From a checkpoint of a small transformer trained on Wikipedia: no biases in attention or MLP, 6037 steps.
Each number is 128 + 32 x the weight over its row's rms, rounded and kept within 0 to 255. Layers, rows and columns count from 0. Numbers have three digits each. The size before them is the row's rms in percent of the matrix's.

# layer 4 attention output, 384x384, rms 0.0307, rows 350-383, columns 0-47
098:121098126104157138170171184181225115129112142157182141108147123133133181133088145114157099160088105165070089136118076162114183157126135149163087
103:102135137186122133132131138146156146111177108133161140160088144087148164109097171105156166100204183078172137131110112080122140195183138090140161
100:099093145133085131103150165110095126097133192106095108119090153152135153080159198059151192117105141103095121124109104157143170185121159094145095
100:114123140080167130095117150153092085139122122115168098107145173140080191157107123084167119149081098154208095176113157144082207105150133179135130
097:135140168041099141105107129115124142136168147177168153093149098155113095093108113109153161188175137117067094139130104109139096138140140096178173
104:103112128141150121121181098150152090122104160151132159109111124129092177108107144161145093146080171071117106126134102155151107145107162194101075
098:091145158157149137191188136129212103147138157178128162136172142055157172150118121147152101137047189126137093103137131130113111137122194145138099
104:178126097110093050153105148081078154119092112167106114077123150124118095114065136182129136135136164103130095106125200141063072125158088109103164
096:146121129173131106181136148118088153170129070184114094159110115143073205196104125123069162169124157122132168125142144126155112078100161123056112
103:116148137080154118132138119089138107157113099139121093145091107098090121162131138066155082112134118217143115136086161122153109170075218065153214
101:150136143138161138082132130096129093120174159155142135140107083130087059110127135146144118139141112113094184151103090143087151121076208137114120
100:115151131139079110142193116199162152093104121069110121133167091108146136174060110086174110141159146119128214151120153172155195190167164156126101
097:126136162156064197125070127118119122117098118148171144105068140080070115116056089131093175111114076126167104119119125105128119136100146086119147
096:093133165104137180102136134163112108159096138140100165146157118107183146157159109087123171132125132078135109145077112139072167098154169061140118
092:101127132163169143200098041137160197110106095138113162183149080122128080141159189072055116132155138144150165145169147108129097148083151097115113
102:147079113115121156245142165145125088106141122103107122143097120142097130124125104089132151181084125117099147175033139121086112077182187130156091
104:144120120114124086102158146099126142150127072158100083145146111097162138132177110094166102134140178142089177113117175133133081121174138170090059
100:194120129143121109139159099113145150143133165141106184127116164094101135171205137127135130192091138142192124079160134118088186139144163138151152
098:178137104127099146183134140150180099143145095154154141101066126149122118168179158088121185096110103102153064102089081138143106099145163122153122
104:104138146121166097044124089155141054128116175215146166078110107065162121148095138130077098179173139084117185120180146166131084183117125154110123
096:151112135116121119194137192120125123147148167162143151212179127189063207140128182101152148133102137124185139157125165132172178079171135085174129
101:163119085102071088153142195101086150145118165088103075160160116148137164179065122168160187173127076091115118144155102136163113087204103124080139
095:140126149142130173164168151173117099153091185117139178106122153163096017123065165102117073147140130190137097114130186137199117118114171139084074
102:157113091097106119155165117100082134140142074076106104152071118033087139160063099167073042093147122128154158185181123126137139173190127159083143
098:116131156088131179130165131116115167165143152140130171134140118080147159183104116225124050084144135153154103164148124145114050087116126140116114
094:137140118140100115104125158150085094148083116138091152155152140119139113100070113152127084149100086125121153129098137170096154174138166107127083
106:178152097120045103135123088136081137147185117172135129138103058133117144063133104153128120141112137079190160119063105092171125123084128169120169
091:122130122092113146124146098174139119116156121213129161109117130108086111157158104111061188136148107127109157128147108161186052066178072137158095
104:115115115163138079145207153151104139118142083166155081181139149103099181052084219156101169158095084101119137155149132132099155134139119181070117
102:142118174129147101106153108145146166077123098162138080135112083099154141129122061122108131123108144171094118135192168116100042076175092163168149
098:135141135102108114130119147122125150156124119163125146104151099182135172221098166126151146138087123152161143073146081128196140115122105148150081
109:178145129099117110150108103089134116160073094135144125072125160149161137196117125177153133114154143062116130066153150122139186116123160153122160
099:094109098128149107112102080162088174105116097143084069119125086065128101119142140120157108118167130092120073134126127171174152117069074121125109
100:176126150106163091082036184138111137107133098145160085129102195101125140130097150162123176104145149163106178142151130088146064152117052136089137